config.yaml
d_model: 256
d_mlp: 1024
activation: "gelu"
norm: "layernorm"
norm_place: "pre"
norm_eps: 1e-05
tie_embeddings: true
init: "trunc"
init_std_o: 0.00493
optimizer: "soap_variant"
lr: 0.00417
beta2: 0.99
weight_decay: 0.1
grad_clip: 1.0
dataset: "wikipedia_en"
Each number is 50 + 12 x the weight over its row's rms, rounded and kept within 0 to 99. Layers, rows and columns count from 0. The size before them is the row's rms in percent of the matrix's.

# down: layer 6 MLP down (transposed), 1024x256, rms 0.118, rows 825-877, columns 192-255
# up: layer 6 MLP up, 1024x256, rms 0.132, rows 826-877, columns 192-255
down825 095:62 66 23 44 36 25 34 50 65 40 49 35 39 57 38 56 54 56 61 62 42 74 51 61 57 31 59 63 58 50 62 56 57 32 45 47 67 42 53 55 50 45 64 60 50 34 33 46 73 49 65 51 33 63 48 50 61 44 42 55 47 49 61 23
up826 099:50 46 72 62 43 47 42 76 70 47 68 57 52 38 62 49 46 59 22 50 62 64 37 22 67 37 27 37 57 66 61 41 44 47 48 42 52 35 45 73 50 67 60 47 55 55 40 39 59 54 38 53 58 63 52 38 53 47 48 52 50 45 63 60
down826 103:62 64 24 23 57 47 42 41 49 31 49 41 32 48 32 74 52 57 37 47 60 53 40 68 53 48 43 52 61 44 44 47 73 46 53 49 47 45 24 34 60 41 48 38 54 51 67 44 46 40 29 19 41 16 52 82 45 48 40 44 58 44 62 47
up827 114:48 39 40 50 48 48 56 69 83 57 52 55 41 42 66 56 50 31 42 43 39 40 46 50 76 46 34 15 47 46 57 49 21 55 30 46 45 35 60 50 43 23 31 57 39 57 35 34 49 18 55 47 54 58 37 43 58 57 70 47 55 32 60 38
down827 105:32 61 52 46 43 52 42 66 59 37 33 59 30 49 61 64 45 60 55 36 50 64 41 40 73 38 59 34 41 29 51 47 68 56 53 43 65 38 60 51 55 44 33 45 53 48 81 57 47 61 51 55 54 58 14 38 63 32 47 68 36 63 48 47
up828 092:39 60 39 48 44 50 38 68 48 50 41 55 46 31 47 44 43 36 61 60 30 34 47 25 66 44 10 59 69 50 77 71 44 68 50 44 38 57 44 26 64 58 50 33 60 71 63 48 48 45 61 29 40 47 59 54 57 59 47 33 46 50 43 44
down828 088:47 56 47 64 64 45 65 54 32 14 29 47 47 53 58 54 48 39 56 57 46 30 43 52 47 58 80 51 52 39 65 60 45 34 43 45 74 35 60 71 42 24 59 51 49 53 36 53 58 61 44 46 56 42 52 69 32 53 47 50 37 53 62 49
up829 098:67 38 62 46 76 15 45 58 48 48 48 34 71 30 90 56 55 43 56 56 55 48 60 44 46 66 52 47 69 47 34 67 45 41 50 58 72 67 41 38 50 44 63 54 47 62 55 54 56 69 38 40 77 46 48 46 40 32 59 36 38 35 53 40
down829 096:51 53 55 33 59 46 52 47 50 37 45 42 44 71 63 70 60 66 51 49 44 58 55 56 37 44 43 53 67 30 62 24 54 41 58 41 68 60 42 43 50 70 42 45 36 73 47 81 67 58 53 47 12 53 59 36 57 40 44 47 57 48 50 53
up830 097:43 58 34 49 70 49 63 55 58 56 50 35 24 76 54 40 46 57 49 51 36 64 54 68 53 41 48 55 57 70 60 57 59 34 32 54 61 42 38 50 63 65 39 51 47 52 34 26 50 55 50 41 58 61 54 46 45 45 72 52 57 49 65 59
down830 110:60 51 36 62 48 27 49 42 62 43 52 39 42 45 44 46 31 32 49 38 55 62 39 58 52 59 41 47 57 58 48 61 54 40 58 54 32 64 54 44 70 65 70 56 58 29 34 46 50 65 68 65 36 41 34 55 50 47 50 41 30 54 43 39
up831 100:67 37 68 57 47 50 57 47 47 33 42 54 31 54 34 56 34 39 65 54 57 29 45 46 44 43 59 49 42 65 59 36 63 33 54 53 39 62 53 45 54 49 42 72 48 56 40 63 42 67 44 56 49 68 67 48 47 50 55 43 48 62 28 59
down831 098:61 60 21 40 72 56 43 31 48 50 26 53 52 45 50 57 67 58 44 49 27 45 44 46 49 32 47 68 60 74 45 62 56 85 74 79 78 57 51 69 46 45 47 45 54 61 49 46 51 35 39 48 58 45 39 58 46 52 54 53 53 47 41 37
up832 104:44 46 74 70 64 60 46 48 59 53 53 22 51 37 45 45 63 48 58 45 65 41 48 42 64 47 16 44 48 57 45 62 46 42 50 40 36 40 68 57 27 55 81 48 60 46 52 46 26 32 43 54 46 67 49 64 36 61 66 40 29 50 72 38
down832 095:60 52 48 54 61 36 56 13 61 39 50 67 62 47 59 84 46 45 52 49 40 56 53 58 75 48 23 34 61 39 48 50 46 46 58 19 46 58 28 64 30 60 55 59 33 53 58 56 39 52 52 48 46 46 50 47 40 44 17 33 58 52 47 60
up833 098:55 61 66 60 59 48 41 43 39 58 32 38 60 30 45 56 63 51 67 50 50 47 65 51 45 65 60 36 26 44 57 41 38 41 34 40 51 43 59 42 68 48 67 53 32 53 33 43 58 70 64 36 62 60 54 74 53 41 46 38 69 57 59 44
down833 097:56 32 37 61 39 21 43 44 56 62 55 64 36 45 56 57 38 52 42 41 57 44 35 57 35 41 37 67 36 30 34 52 52 45 63 65 39 57 77 42 62 54 36 60 44 50 72 54 38 45 45 41 63 35 47 54 27 39 29 48 50 23 44 46
up834 100:71 44 52 34 61 48 38 63 45 52 64 49 64 43 49 42 46 64 76 53 65 54 47 49 77 60 58 57 61 57 50 54 24 62 51 60 37 27 64 58 35 44 49 71 42 27 66 47 41 36 52 35 38 69 55 37 60 63 44 36 61 55 64 48
down834 105:41 80 47 18 52 42 44 38 34 61 36 39 45 55 47 32 59 52 55 51 41 36 44 46 45 71 80 60 43 38 56 45 62 34 45 52 51 56 63 49 31 50 58 57 58 60 37 78 13 46 51 65 65 50 60 52 52 34 49 53 40 41 49 45
up835 077:48 51 44 67 38 51 58 44 75 40 54 41 24 75 60 47 55 34 38 61 70 56 62 39 47 47 54 42 34 70 35 63 52 59 56 78 50 58 51 46 41 57 73 30 32 46 43 58 40 74 31 48 45 43 36 66 42 43 70 62 44 47 53 61
down835 088:50 68 58 64 41 67 46 56 26 50 61 46 59 27 44 50 53 56 37 33 57 49 32 48 49 60 52 65 37 40 30 39 34 58 37 45 56 57 31 51 54 62 36 54 47 57 48 54 52 38 37 50 63 47 42 65 62 48 56 58 28 53 53 44
up836 090:34 52 52 54 36 69 71 46 63 49 55 63 45 50 44 39 53 67 63 59 46 32 59 47 53 39 41 68 61 41 56 36 49 48 55 57 62 65 56 63 47 52 43 47 65 54 35 41 60 30 35 61 62 43 38 62 75 52 41 44 56 67 65 54
down836 090:72 54 41 50 65 33 47 36 41 40 48 54 46 54 50 52 71 49 52 40 46 52 58 50 55 50 52 58 58 53 33 37 53 54 53 50 70 46 53 35 62 56 63 59 63 39 61 52 40 45 47 62 41 71 28 32 64 38 50 48 48 34 36 65
up837 104:44 59 55 49 38 54 51 58 57 52 35 47 51 48 64 45 59 77 53 76 52 13 71 44 47 60 54 38 28 51 66 65 54 25 41 64 45 53 46 54 51 65 40 58 35 56 40 58 42 55 38 31 33 46 45 55 59 59 65 38 47 49 71 62
down837 103:43 44 55 48 60 42 38 86 31 44 75 33 24 49 47 61 37 37 57 36 33 59 43 43 61 59 62 54 53 46 44 31 29 71 54 41 46 64 49 46 40 50 59 69 55 41 52 61 54 42 54 57 50 36 49 34 50 51 46 49 57 53 43 45
up838 094:59 42 53 65 51 41 50 52 62 57 51 49 57 49 37 50 47 40 67 43 54 22 46 49 51 44 36 55 61 25 62 60 56 44 48 52 64 58 21 44 52 51 42 51 39 46 48 44 52 56 53 42 51 57 28 45 59 39 55 32 71 27 48 64
down838 108:49 47 39 62 41 52 44 37 34 48 59 42 51 58 58 42 54 35 63 56 38 70 31 40 56 71 30 68 50 40 44 51 64 50 49 51 44 37 60 64 41 33 32 46 56 46 36 33 44 50 47 54 79 53 29 67 56 51 27 52 56 51 35 46
up839 097:34 52 53 35 55 49 46 34 48 59 36 59 52 43 50 42 66 28 55 48 54 41 64 52 28 43 55 42 48 46 48 51 60 26 52 59 80 48 44 52 40 66 64 64 69 64 73 44 62 41 40 53 45 43 40 41 47 62 69 45 51 43 26 38
down839 102:13 58 51 22 42 77 39 44 64 54 60 81 38 53 53 51 79 24 61 55 56 43 31 37 60 49 50 36 67 52 37 76 74 46 37 51 52 46 40 52 48 68 50 58 48 56 28 78 32 66 48 51 43 49 56 54 36 48 36 65 76 64 60 46
up840 096:61 48 55 59 43 58 28 34 53 59 71 40 59 53 61 33 31 70 57 52 48 59 55 54 54 47 53 52 45 48 48 71 58 52 56 58 67 53 55 54 56 25 65 57 41 55 62 60 56 75 51 48 53 40 55 49 45 54 51 54 37 45 60 61
down840 091:39 20 47 41 59 58 82 66 37 58 47 40 28 45 52 54 68 48 64 36 71 54 39 47 40 74 59 58 68 60 61 21 46 62 57 49 34 50 62 58 41 52 39 51 64 53 44 36 54 56 48 58 78 59 59 41 48 50 53 44 64 54 50 15
up841 079:55 35 41 52 39 49 48 51 44 48 39 32 28 44 78 68 65 61 61 68 20 54 51 45 65 71 51 37 55 61 58 67 46 49 41 60 48 41 35 34 53 30 32 48 64 40 39 35 61 42 36 44 50 61 47 55 36 36 37 66 57 57 46 54
down841 083:65 50 58 58 44 44 51 42 56 37 66 59 44 61 32 45 52 49 33 29 58 60 52 56 59 41 63 58 48 72 44 54 43 44 46 56 52 55 57 37 61 58 56 57 40 27 65 65 35 38 52 33 65 53 56 54 44 68 48 47 42 55 67 32
up842 097:50 41 68 27 55 47 79 46 52 34 66 48 44 35 52 30 41 46 67 41 53 68 60 56 50 52 74 57 81 43 50 42 48 44 55 63 53 50 33 42 56 61 62 56 61 35 46 49 58 40 63 43 51 48 43 58 67 36 76 34 39 53 48 43
down842 100:67 68 45 43 35 34 42 57 45 40 72 61 63 62 56 56 70 26 62 43 48 52 49 40 47 64 48 35 48 46 66 64 74 49 51 32 56 43 71 45 31 35 40 43 51 40 35 44 53 55 55 84 50 76 60 42 55 58 57 56 37 75 43 38
up843 097:51 60 44 43 49 57 52 60 46 39 57 36 41 72 46 57 68 54 59 50 41 46 62 35 55 43 53 49 42 53 68 48 22 47 60 46 52 43 63 45 50 38 41 58 43 58 55 34 52 40 26 42 67 64 48 33 31 32 52 47 48 26 34 60
down843 096:26 69 53 36 51 55 25 38 38 75 50 52 46 44 63 58 53 54 51 56 32 34 49 49 37 36 62 47 64 28 73 60 57 43 49 63 53 59 49 37 44 57 49 51 41 38 36 55 33 50 48 60 53 44 47 39 58 34 37 50 52 70 55 50
up844 085:58 53 49 41 47 51 49 45 53 49 38 50 59 67 52 40 41 41 42 34 42 39 54 50 70 46 46 32 44 55 64 51 43 50 42 75 55 45 57 39 41 37 74 44 37 74 51 63 31 64 43 51 41 44 53 28 66 39 38 26 73 73 52 78
down844 095:47 43 29 46 52 52 26 54 37 54 60 62 65 33 61 50 45 64 52 55 59 68 27 52 42 49 62 63 32 53 65 46 41 41 71 68 47 26 70 43 50 58 35 58 50 57 50 52 54 46 70 70 75 40 55 53 40 53 41 65 54 34 49 57
up845 098:55 52 40 85 51 40 59 71 57 53 37 45 52 71 61 53 34 59 64 51 61 38 14 51 52 70 58 39 51 43 59 63 65 18 38 54 53 56 67 46 53 62 45 41 39 50 56 55 63 35 37 68 38 51 68 60 57 42 52 45 56 39 63 43
down845 093:60 50 50 39 42 61 38 39 39 61 42 28 49 48 51 30 40 49 36 24 61 65 52 60 34 44 55 69 46 44 69 57 47 49 33 47 39 39 60 54 44 52 48 55 51 36 56 43 39 45 53 38 32 44 56 40 29 67 43 43 58 52 34 40
up846 089:37 56 72 38 51 37 21 54 51 57 45 36 35 56 63 51 61 30 54 50 30 40 60 54 62 52 69 41 48 43 57 57 59 71 58 47 34 49 62 60 74 45 54 29 51 51 46 44 44 42 43 46 58 49 29 51 43 43 58 52 48 34 51 71
down846 092:38 47 59 52 47 38 57 40 50 56 41 47 48 39 35 49 65 55 52 54 32 49 44 53 59 55 48 49 40 58 54 55 36 48 61 80 67 30 57 32 37 27 38 27 52 37 50 51 64 50 56 59 28 49 56 58 56 50 24 54 41 55 54 39
up847 094:56 49 40 49 51 45 63 49 60 46 45 53 35 63 45 52 84 52 59 41 59 51 58 44 34 53 58 27 53 49 49 68 46 40 42 48 53 64 30 14 47 46 70 78 50 34 52 61 53 49 61 34 50 44 40 36 60 81 62 59 43 49 48 53
down847 083:52 57 63 26 33 48 48 39 61 54 52 47 38 59 32 58 69 53 66 71 57 60 35 75 39 42 35 24 37 69 46 36 55 59 56 56 44 44 38 70 52 49 56 59 45 54 54 51 51 57 50 42 46 50 47 58 44 45 59 57 59 30 60 65
up848 103:61 56 38 56 54 50 60 63 45 44 51 55 40 51 47 14 56 47 19 45 41 54 55 47 63 40 69 62 36 48 57 62 60 29 64 62 29 58 63 44 45 50 47 36 56 43 50 39 46 75 61 60 62 47 51 36 85 40 67 34 62 48 50 39
down848 102:56 50 46 49 41 47 30 37 53 65 43 41 54 41 46 54 70 49 47 47 19 40 60 54 29 56 38 55 61 56 56 44 63 38 80 71 50 55 47 57 46 43 40 44 56 42 45 49 34 59 58 62 42 50 40 44 55 39 57 80 71 41 30 39
up849 103:27 62 56 55 14 39 42 49 33 58 56 51 53 35 31 38 39 49 57 36 37 49 63 33 52 37 61 53 50 47 52 62 49 62 36 51 47 34 60 68 23 50 58 42 35 61 40 42 51 46 58 33 69 67 50 57 46 55 65 64 45 44 64 42
down849 102:40 57 29 45 54 38 65 76 23 52 26 28 61 42 51 63 30 65 53 54 51 40 53 59 58 62 56 54 52 57 47 13 38 42 58 34 44 42 51 60 67 47 49 54 35 29 57 59 56 62 46 45 59 48 49 40 46 34 34 48 50 64 52 16
up850 106:32 42 47 49 71 51 46 42 47 45 60 83 62 31 55 54 52 43 48 58 51 48 64 58 63 42 51 51 45 16 64 41 51 16 51 47 79 37 63 28 48 41 70 54 56 41 37 59 59 55 52 43 44 52 58 46 46 36 61 54 41 48 54 67
down850 103:64 52 61 33 31 62 24 33 46 50 51 52 30 35 43 42 60 09 56 53 48 44 42 48 65 57 58 36 42 49 50 74 46 51 72 38 56 37 49 29 49 65 51 51 54 65 60 32 57 65 51 44 56 41 48 49 46 47 48 46 63 73 49 53
up851 077:25 50 46 68 59 52 39 54 61 42 37 49 47 45 33 46 60 49 55 63 38 45 43 58 65 52 45 55 70 55 59 55 53 63 52 60 60 36 42 54 53 63 39 61 37 44 69 43 54 52 40 71 45 40 50 22 48 51 09 51 41 70 46 53
down851 089:46 34 47 56 42 63 50 43 50 44 80 45 47 53 51 27 40 26 38 38 62 62 61 39 42 33 50 44 53 64 63 39 62 35 39 50 49 32 53 43 52 65 54 58 52 59 34 58 42 53 52 43 44 72 85 77 68 55 52 53 89 34 34 52
up852 099:39 37 63 64 37 63 55 43 66 60 69 48 52 61 56 41 55 42 29 46 51 27 69 48 40 42 52 53 36 66 44 58 80 39 49 45 53 65 38 36 51 57 62 28 43 60 57 51 54 56 54 35 58 76 42 46 46 37 54 54 61 34 30 48
down852 102:70 63 44 54 79 43 60 62 38 58 49 40 54 46 62 53 23 73 60 43 29 58 29 47 51 71 62 51 61 50 59 50 38 55 49 51 66 49 52 37 43 51 66 37 44 48 42 57 58 66 50 43 43 56 50 70 53 52 48 48 36 54 57 46
up853 100:49 52 52 58 57 55 60 49 60 49 57 67 73 51 43 37 58 57 49 19 48 42 72 47 69 50 49 59 44 63 54 39 54 55 80 57 44 38 63 48 50 36 36 60 38 80 60 62 40 43 33 43 63 44 52 62 57 38 40 40 46 76 53 56
down853 096:43 71 23 24 57 43 45 63 58 61 51 52 59 56 55 67 39 54 48 47 59 50 60 48 20 56 60 49 65 69 64 67 45 52 48 46 73 51 56 34 53 41 55 39 31 44 45 45 66 32 62 64 40 72 42 46 50 51 37 33 65 33 56 55
up854 099:13 39 54 59 21 66 65 48 57 64 63 57 43 62 32 38 54 51 55 44 58 55 62 52 38 49 29 40 52 64 31 40 51 45 64 53 71 38 51 36 30 38 52 61 41 63 57 47 68 56 48 18 80 33 55 42 44 48 45 53 61 52 51 61
down854 098:39 30 52 80 59 48 57 41 31 55 47 48 48 55 53 47 46 62 34 32 57 64 40 83 35 52 54 58 81 46 47 57 53 48 45 32 27 42 56 44 56 50 45 55 67 34 36 47 48 42 47 67 50 57 51 58 48 67 34 53 42 53 47 61
up855 098:58 37 30 43 44 63 57 40 46 61 56 42 39 64 34 49 38 78 52 41 56 67 60 58 69 48 55 46 55 21 60 57 68 43 36 72 53 31 37 45 45 34 61 68 45 31 48 42 45 55 57 49 55 41 51 40 60 46 49 51 37 42 43 46
down855 105:35 41 78 63 41 23 74 47 47 32 46 51 60 57 62 62 42 47 46 52 55 52 52 59 30 52 36 41 47 44 45 32 58 42 71 49 28 46 37 40 68 46 52 47 74 62 79 69 30 68 52 66 52 42 35 49 42 67 37 51 43 57 46 46
up856 101:44 56 71 62 52 46 44 55 47 38 43 55 79 44 56 47 54 03 60 53 45 66 61 62 50 18 54 38 42 54 48 49 66 50 38 29 53 44 80 67 57 48 46 67 37 59 36 50 59 52 53 41 57 37 70 29 71 62 45 57 46 62 46 46
down856 104:64 47 62 65 48 85 60 56 52 50 68 53 36 53 58 84 39 73 61 58 67 43 48 50 66 46 54 40 65 44 48 51 40 61 38 49 58 70 39 39 50 49 50 40 48 56 50 36 56 39 45 47 76 25 41 34 44 63 56 56 55 47 47 46
up857 103:57 46 59 43 21 61 42 68 64 57 38 56 37 41 20 34 43 54 46 58 54 32 70 32 44 29 43 40 54 45 38 37 56 33 60 72 57 42 52 46 48 49 42 38 62 68 57 52 53 55 45 18 47 45 47 62 65 14 43 32 55 67 35 44
down857 095:64 40 57 25 63 46 54 48 63 80 56 47 40 57 47 65 55 46 55 63 49 60 49 67 34 31 45 41 25 50 46 48 78 41 51 53 61 62 66 63 27 49 82 46 46 49 52 55 45 43 54 32 54 47 51 55 47 39 59 71 42 44 45 49
up858 094:42 33 49 36 42 61 57 39 57 56 34 47 75 56 59 31 48 33 49 33 53 41 64 64 59 55 66 53 49 44 40 42 55 58 53 51 49 74 71 47 52 48 52 25 26 41 53 60 43 24 75 56 64 46 32 44 58 47 48 64 58 51 54 61
down858 095:37 55 54 51 34 39 54 57 42 30 76 50 51 61 48 51 39 54 49 49 27 35 70 52 42 22 48 38 58 50 53 33 64 52 32 58 44 32 37 38 59 33 36 57 32 64 53 24 51 47 31 35 44 53 48 71 43 46 60 41 69 21 43 28
up859 093:24 86 47 52 43 54 64 52 58 52 38 40 53 45 67 54 57 45 50 69 65 45 46 33 53 63 50 36 51 45 67 62 64 38 43 60 55 21 47 43 59 50 63 45 52 65 58 44 32 49 29 44 48 50 39 29 41 53 21 56 50 63 48 39
down859 100:61 31 53 49 58 54 53 55 40 42 61 62 41 42 42 35 44 61 46 50 72 67 15 39 40 21 39 37 67 35 50 46 69 56 53 52 75 48 58 59 43 56 47 34 27 57 56 46 58 55 60 22 39 44 43 56 45 43 64 54 42 54 42 39
up860 101:72 37 59 63 58 50 50 52 38 49 64 53 54 66 78 48 37 24 37 18 40 60 67 59 50 42 59 39 63 51 55 38 35 19 68 60 50 55 50 73 27 46 54 40 53 41 45 57 40 51 14 61 47 68 55 50 47 41 65 44 56 18 33 68
down860 106:47 51 55 28 40 37 36 41 64 63 34 55 42 51 48 58 67 57 62 57 53 40 64 69 67 47 37 54 54 58 50 48 50 77 55 59 71 27 68 55 72 58 31 49 46 47 58 67 62 51 51 48 41 41 41 39 55 40 50 72 71 43 33 56
up861 096:70 73 31 43 48 55 36 74 42 65 59 40 67 65 41 41 44 33 78 62 74 35 50 43 56 57 36 50 24 48 50 56 59 65 22 41 61 64 52 63 46 50 51 49 38 81 49 62 53 41 42 61 32 57 41 48 47 55 50 51 63 57 59 38
down861 100:43 72 46 49 43 73 29 40 66 47 44 46 56 37 41 68 63 58 40 55 34 64 48 43 28 52 40 47 45 57 30 56 46 62 61 49 35 45 60 45 39 40 37 24 44 35 34 62 65 50 60 52 38 41 69 38 56 37 53 53 64 51 48 60
up862 096:59 80 32 49 60 46 58 46 50 73 41 46 60 51 41 71 58 68 55 45 57 53 52 46 52 83 58 54 53 39 30 36 47 53 41 65 44 45 53 51 50 32 69 54 46 39 28 45 41 42 35 55 57 53 58 49 69 48 51 66 54 50 52 70
down862 090:72 61 57 43 34 61 45 37 49 51 46 53 45 30 44 29 71 64 46 62 36 60 55 45 39 44 41 47 40 57 46 61 56 59 59 34 72 45 53 33 51 34 38 51 47 45 44 70 81 62 37 38 45 53 53 64 83 69 39 61 19 52 65 55
up863 151:41 76 54 30 53 46 58 32 65 59 62 58 60 57 36 37 54 45 62 61 60 36 66 51 46 52 50 32 54 44 49 38 63 37 66 42 62 62 38 65 31 59 41 64 62 49 45 33 39 46 69 36 65 45 75 39 42 37 64 36 64 54 63 58
down863 105:46 65 60 33 47 45 49 28 59 61 47 47 48 50 34 49 71 43 52 68 61 45 47 63 32 44 26 33 30 60 39 48 44 56 60 54 32 50 46 73 46 50 66 58 63 45 40 44 44 60 64 56 52 48 67 49 38 44 58 65 70 50 65 59
up864 094:29 55 42 47 58 60 48 55 43 42 24 32 62 54 50 40 38 58 53 55 44 60 49 57 30 41 28 56 66 54 16 55 51 46 45 62 41 54 45 49 57 57 67 32 31 56 50 44 49 49 45 33 66 49 30 58 48 46 42 38 60 46 53 46
down864 094:59 32 68 56 52 51 59 58 65 51 44 55 36 60 46 60 42 31 59 34 56 31 52 50 65 54 40 42 53 44 57 30 43 39 61 42 37 59 47 44 46 48 42 41 50 53 46 36 65 68 32 60 36 57 62 61 38 43 29 68 47 48 45 55
up865 105:47 55 36 68 50 58 42 56 48 39 37 70 57 63 44 44 61 66 52 66 58 53 35 47 46 48 67 56 44 45 47 51 54 58 57 69 43 52 49 58 55 57 39 46 51 33 55 43 36 44 34 68 65 59 38 18 58 53 58 54 62 60 55 49
down865 101:36 51 50 57 36 57 45 40 61 49 52 69 36 49 46 59 39 50 61 49 72 50 46 55 55 37 29 56 27 60 54 44 60 47 61 34 52 60 56 73 59 36 47 34 58 64 56 44 55 51 69 35 63 49 46 41 16 59 30 50 38 45 45 63
up866 111:26 42 58 42 51 54 57 54 74 31 57 58 30 56 41 29 45 37 47 68 59 45 60 48 29 41 49 72 70 53 57 56 54 40 56 67 50 46 55 58 55 38 41 61 35 54 64 46 38 36 39 66 70 40 39 42 51 45 50 57 42 24 61 67
down866 103:34 61 48 44 47 20 30 41 61 55 53 42 53 59 53 42 68 61 59 53 60 71 51 50 44 45 41 42 34 62 61 58 51 43 52 67 34 62 55 54 63 58 42 66 54 37 42 42 62 63 70 78 59 61 36 38 46 49 47 53 54 45 45 50
up867 108:59 53 55 56 44 64 68 40 43 42 62 51 44 41 38 30 44 51 49 58 77 59 55 43 65 48 57 52 30 76 38 35 64 46 40 30 59 60 86 55 67 55 74 43 43 45 43 43 49 36 48 39 70 54 34 42 38 56 43 61 43 39 61 43
down867 100:37 64 64 42 48 33 48 34 36 46 50 57 48 42 45 26 61 52 43 43 48 60 35 54 72 61 50 48 33 61 55 41 49 53 45 47 63 41 55 43 35 48 26 62 58 39 43 51 42 48 54 49 34 57 29 47 40 27 54 61 36 40 76 62
up868 091:56 47 61 50 56 50 60 47 33 32 20 59 39 66 60 46 53 47 56 47 58 51 35 45 32 78 41 32 50 37 67 32 34 48 54 63 53 38 39 48 65 76 47 68 68 49 43 59 51 54 57 51 57 46 38 47 39 43 48 71 54 52 02 48
down868 089:79 59 38 39 40 42 49 41 75 61 70 37 49 46 63 56 50 58 58 62 60 50 46 63 40 53 43 42 55 61 60 46 42 39 64 40 63 37 58 50 39 46 49 34 53 52 71 61 52 55 56 57 46 60 48 42 51 42 66 52 39 38 45 61
up869 092:58 61 34 52 41 34 64 73 40 51 35 51 27 52 54 66 49 37 32 43 74 44 44 50 45 59 35 48 79 62 66 53 54 51 54 54 40 65 54 64 35 20 72 48 28 56 33 52 50 35 62 39 53 54 44 60 60 64 31 53 38 68 44 25
down869 100:43 43 64 34 43 52 46 57 34 39 45 63 45 45 61 42 68 38 37 57 73 57 42 54 19 59 63 53 64 37 48 53 42 46 37 54 57 24 35 55 24 69 35 55 52 50 48 77 44 30 50 58 63 54 45 43 39 60 60 56 31 40 64 57
up870 107:45 39 31 29 48 54 42 66 38 25 53 52 54 60 43 54 69 58 45 38 60 60 45 60 58 25 43 63 49 59 53 59 72 55 52 59 57 60 64 66 64 24 55 54 42 51 52 40 42 58 63 33 37 52 56 30 53 47 60 58 52 42 68 51
down870 106:53 72 53 35 46 42 45 62 56 38 61 57 54 68 56 45 60 54 62 53 53 57 42 69 57 54 21 39 33 57 34 41 54 66 57 51 29 47 60 52 37 65 69 47 43 35 42 49 49 58 64 44 27 56 18 48 59 37 68 37 44 71 34 49
up871 100:40 44 80 64 41 50 56 26 34 47 26 50 34 21 56 69 53 56 40 51 39 42 39 55 54 57 60 35 45 70 45 59 65 49 63 52 64 37 59 62 50 70 53 65 52 54 46 53 64 45 61 48 45 55 64 34 57 53 52 56 39 58 36 51
down871 095:46 49 62 45 60 35 46 58 26 49 50 66 48 66 51 55 45 41 67 49 60 33 53 43 42 36 43 53 56 35 50 22 42 48 63 58 35 46 21 45 37 61 53 27 35 59 49 65 37 40 70 58 49 68 50 21 34 55 63 38 54 51 34 29
up872 105:58 42 62 46 55 50 58 64 60 48 60 33 49 37 31 40 60 49 40 52 58 29 55 33 48 65 42 29 68 46 31 61 55 40 70 64 63 56 53 54 48 47 57 60 42 33 34 26 39 36 46 54 68 45 29 68 47 39 67 37 48 56 56 56
down872 108:48 52 50 51 33 29 44 33 58 43 32 67 59 56 41 65 92 50 52 32 14 40 44 63 46 58 47 52 49 44 70 80 51 56 52 51 48 49 23 26 59 55 44 58 51 48 75 44 30 49 36 56 46 46 34 64 24 43 47 51 58 58 40 36
up873 085:41 38 46 44 48 50 44 54 54 50 17 44 71 43 41 47 48 20 58 69 54 81 34 59 30 25 43 41 40 43 56 58 59 42 53 49 57 50 68 41 36 56 48 36 39 62 44 48 42 66 40 54 57 49 59 35 51 42 38 43 64 32 51 54
down873 093:65 41 29 50 56 50 49 65 52 50 51 66 65 32 51 56 52 38 38 20 63 33 44 34 57 46 53 25 32 36 39 49 42 41 16 49 31 39 53 30 25 40 65 53 41 44 50 41 57 43 15 45 51 46 73 62 60 70 65 54 50 48 56 35
up874 092:58 60 31 68 29 35 54 54 36 66 54 58 56 53 43 58 39 54 50 41 51 50 53 41 58 39 52 76 43 52 70 45 67 51 65 60 40 58 49 50 35 32 58 26 46 36 50 44 44 38 48 50 67 54 48 52 50 71 55 50 50 49 74 37
down874 095:45 42 37 42 45 58 40 44 61 54 70 63 51 62 34 32 58 32 73 54 33 59 43 69 45 40 45 43 48 45 60 56 42 38 55 53 51 30 49 36 42 74 39 56 64 45 39 58 53 64 62 40 58 49 54 47 46 53 54 68 39 52 43 64
up875 095:47 49 37 38 83 52 36 60 48 47 43 62 55 37 51 57 72 59 44 71 57 40 63 51 52 38 50 53 32 65 60 53 51 60 53 44 61 51 64 32 45 29 38 31 52 69 45 57 32 31 34 66 47 52 53 39 44 41 53 45 47 39 56 36
down875 087:28 64 74 49 64 47 55 35 43 45 24 41 26 37 58 45 50 49 70 48 58 57 29 37 36 69 69 30 60 44 45 29 38 52 52 59 34 30 51 42 38 53 52 41 48 50 60 46 72 51 52 55 36 48 60 43 41 45 64 61 30 41 56 63
up876 097:54 70 52 56 45 54 29 49 60 35 36 56 55 45 54 41 60 55 63 37 52 49 43 40 47 54 43 55 46 48 35 43 39 07 60 50 62 64 80 31 72 35 63 45 53 62 56 40 69 49 36 60 54 52 50 51 59 51 61 60 63 42 37 44
down876 094:50 60 60 56 48 53 20 31 41 63 44 61 29 58 35 54 47 59 34 48 43 39 38 56 52 51 47 41 65 50 68 58 34 46 29 75 43 57 57 35 34 62 54 53 27 45 37 69 50 28 64 53 55 48 43 57 45 55 73 54 72 41 59 42
up877 100:54 40 41 44 42 41 47 64 61 48 43 52 30 63 62 48 49 51 35 45 32 47 28 33 31 62 53 66 40 61 68 38 64 31 49 64 42 32 65 47 29 61 65 49 62 67 53 31 58 42 53 53 36 38 42 56 65 51 33 40 42 43 49 46
down877 094:54 69 43 47 36 65 42 63 38 61 58 55 71 66 52 52 54 36 46 71 74 50 53 55 51 47 40 12 51 41 51 71 45 69 50 59 53 30 43 26 55 47 64 62 57 52 59 46 60 32 48 47 59 47 38 57 57 29 66 65 51 55 31 48